{
  "n_layer": 16,
  "d_model": 192,
  "n_head": 6,
  "n_kv_head": 6,
  "head_dim": 32,
  "d_mlp": 512,
  "vocab_size": 1024,
  "activation": "swiglu",
  "norm": "rmsnorm",
  "norm_place": "pre",
  "norm_eps": 1e-05,
  "positions": "rope",
  "rope_base": 10600.0,
  "rope_fraction": 1.0,
  "qk_norm": true,
  "attn_scale": 0.177,
  "bias": "none",
  "tie_embeddings": false,
  "parallel_block": false,
  "init": "normal",
  "init_std_qkv": 0.0264,
  "init_std_o": 0.00467,
  "init_std_up": 0.0264,
  "init_std_down": 0.00286,
  "optimizer": "soap_variant",
  "lr": 0.00445,
  "beta1": 0.95,
  "beta2": 0.95,
  "weight_decay": 0.0,
  "lr_head": 0.00532,
  "warmup_steps": 77,
  "schedule": "wsd",
  "decay_fraction": 0.611,
  "decay_shape": "pow",
  "final_lr_fraction": 0.0,
  "batch_tokens": [16384, 32768],
  "seq_len": 512,
  "doc_mask": true,
  "train_tokens": 140200000,
  "steps": 5910,
  "dataset": "wikipedia_en"
}
Each number is 500 + 40 x the weight over its row's rms, rounded and kept within 0 to 999. Layers, rows and columns count from 0. Numbers have three digits each. The size before them is the row's rms in percent of the matrix's.

# layer 8 MLP down (transposed), 512x192, rms 0.294, rows 493-511, columns 0-47
103:554545566555541527540532467526507530462499491509441501413484543449528553451520523519497520542546512500524532506484499560613532478424558485462514
103:487464453504480530411490567438471475491479556455501482493418510506581481522510468456546557497536475431489529480542446530515477470471453479460464
101:512522464541500522487425509409563496489499466540460435552482520525502534549523554491507472501471519434488530487504479513511525478424487473554451
101:494504536540512431488483476490475518427543559435471509468428472466548464456528528545461460384489522477477545504511500520561417508479481524484461
110:448490455451412514466507476552497468486521543556508500480508527556505525520448518562514501462507559484483463495464523533476473470488463436515526
095:504516483507486485499487508468482495557552471506541543472458535456452480484418439523451501573557461521477525529491516486496429489505414457478549
104:530496547441471551573497508501495562481466439481463518462497501472546521531532552568498457538527502490417492503551514483514482516522506481488555
093:542524556492460497515527514532510527509467496502448581479463521504468523518556629501487488525492559475540496462505569411554485565490424452515544
095:436515516470563452538410500501517409532551481472523510428524440446508509456557550530514493446536504537426518481470490491531514542481416458438537
101:474505510484515475575454533478540533546540560495540536568476454486466420491490483549503482497509473543572457449529626420571504487463502537470487
096:432471506530580540500508560486477458508474518568473510466483500472528497526473536466530534506562455523484546559517496506409517571525474493520428
096:576501563540446474438575529502461542508484526578495485522519504543459455480525503540467557516551545517438503487490519527492501472475502438475527
100:508495505524532454496542453512461521517484534490533529491507461482484508539473549490432493478458449514499540450602513476592501564474543514386488
099:604445510448487445456526550482504550536478525514508563481449517541468523445457515501494516467367513437472508471564564495480484464478517495433510
098:526487533479491448506444510432480495478521571509424498441479423508482546424471461490533556505459548569543579448534543493627491518449487509462527
097:548562522529510527468502511491484453520571520525484444505513531596510491443408460511475573469493514459495419460533523512593460523483494518501535
099:484545556525540501515482529525539512538495465465465431506436434441454508508543555485464505497464555479536466586466507445525524506478460494563543
096:499425498525499527552558550507495421490465441444501438489481497523537595527518561483460465495543468465513526498508571501525546490427524471494497
094:432508518566554521536436486500570460505615515513436458498574428439464495500469487485491501498471473457497489552583505451502465522472524482525491
# layer 8 MLP gate, 512x192, rms 0.302, rows 494-511, columns 0-47
105:552527512489459410481520433530459535499492528522502448388542436555456413503520555530564535408436508526427539550546508493465512521484521526567504
108:484501447526509580459530487529543522483416477480517451576427495534508525529419444551506486497534529498486504557569543411446509542521503507515433
104:511546534534534529491402469519515510494512420510504466526467532492482470457404474522536517445442476518521511519481490504541559567491471504473467
106:514497473508456423505454461598466460585400427496463480529480507506479519531516582461528539599514523496555471449534523521515562521506495511577503
100:479433425501499504524506514552467490452516445446477463448539450495531496555567555511525466442416505453494457441532440516485493414506506480544473
101:498517478553443519524412434561497508494520506552501527474586487494435452555500520545504518488490468477436448455531512491527503533477503527499487
092:503515491573513475560526517431521547528483536497487518522449573489516496486536539495587505508466418567507538581470476529518496508444507514506513
088:505456482543507546548500540442558525469431490530440469467526490458495553486422546510489464519527502465499527427490525569519469595485512425504488
105:478533514487602502519423560438414503571510520518497558519462443489497423479553490553436483473575536501444446402500556483492542546508535535495495
097:490427511425410540507542568502468588536529526505453535496447550483540459592530461473525432500493520461456438468493503525506526514548555486527518
105:490548496550562466473513517521439496564439506539494457533510524488487435460467538524479467461559424501547512487423498517485497463500510458596496
098:424527408495527522390493538463446563540529523463521534460493489569514527521468460521538450534524545543477493527460543462531482477485457417482503
091:495540499475464477550522467522482551509488597516481452493482554405463490557505470551498543472494525523442508449513467533537501532486533483496532
102:458492462445532455471509488450484393518540483502494517486513540420469480517502501464493517533555476503509541480459475473462528481533422546517415
097:483494466467437495467543512513464458507525495535504511487517568552466478443540516483503471414506515500501505482483470493489510514435513377515504
101:499525492513483597475490507467549478457519464550474528517457538542441495508540475523481523467466449487521495426478562455464476562475433466471460
090:526415523413560508437488516487497512457474445589528498469496480519473421515527493513483509429485514505494532599524533500567518417519537439521523
096:500498487482484508514479531502445435490494482489485522551479556574552516466528534497517482532534486529513461462460509495510504481554472510465502
# layer 8 MLP up, 512x192, rms 0.293, rows 494-511, columns 0-47
103:448409496539517579481421430509511490502553484523483507535501540450480545558541484517491491513486504483489504482518533469512440448536485471557542
107:567472520505513466487431524485523522532545471497554496604511482551572518467567468562464571529523538456495548567534507571519461575514475501409510
094:434472452472478524475472548519441493502545539444543566487548462476533496534552503494524441518506559499490470483517471516501498512489495438574476
113:417523475491492518485476446467542513551514478458482549530544536557504525462488506470512479472488512506477554440535565466524484516530487584515553
096:454543512497471524519568451498422567545506501518495512441410493552514458500537503458616482565515442461452458485502506510529465493496504494506479
100:497484518436477559500576513487492521551506498547480523502426474484452453482533480529463465567417477506444550496566477541419515504521418468456481
091:498499469505477472518438545591495421486549434467510404512462516523567445503495504468500566455559545453483522496491466481521435531484468431555416
087:491504572538450471424464485541456520507606445488490482461570448511563482453446489524486538441504443489440565493432387489447470477501446497425519
095:493558505476454512441605510470509484483519514546551483505479540472545472494497492451569543465460621485485544528578431526506467523514455565555535
100:497455462474445499492523488497482502447518539502454527497483515406535446583504482499478460506492501525557483485499492492469540493518489511490521
095:535456453529515474562494470511482535525549425565505485548539524558591503433492442452524493504567494539475476483483488480456489547482518579491503
092:513457531518448437545458459470506492471537456491553519566457489477514467431518533544379524539501525540448420436453481444501480520555472478590500
095:540538462509473430489550526547481455447442555536500440475422559548529477550480480490509524468483474518543485551504627582447555501489518492547444
103:457480530468417476434507490550479441496533479473472485479511485470460497475451496469524485464495509521505498488487484421484522487472571459480499
092:481411531412528512432566532483378482484520574503495459520563502501499481492468526484619472494492562513581494541489495512563540457578489529477499
104:577490488449473535464511495452558426502459466542441535551453440547466532488508487463526495508551513516502466564461464492444500442524552476476521
093:511513467475515508448499437532624451508488486490522481460490457520475558538470503470500546550514487457479446467514533533433460437478534409541499
098:481464512531492452488558496458600517479384547544542527487528509484453528414437521478451460533451496514539559485565457477523558532447419521468501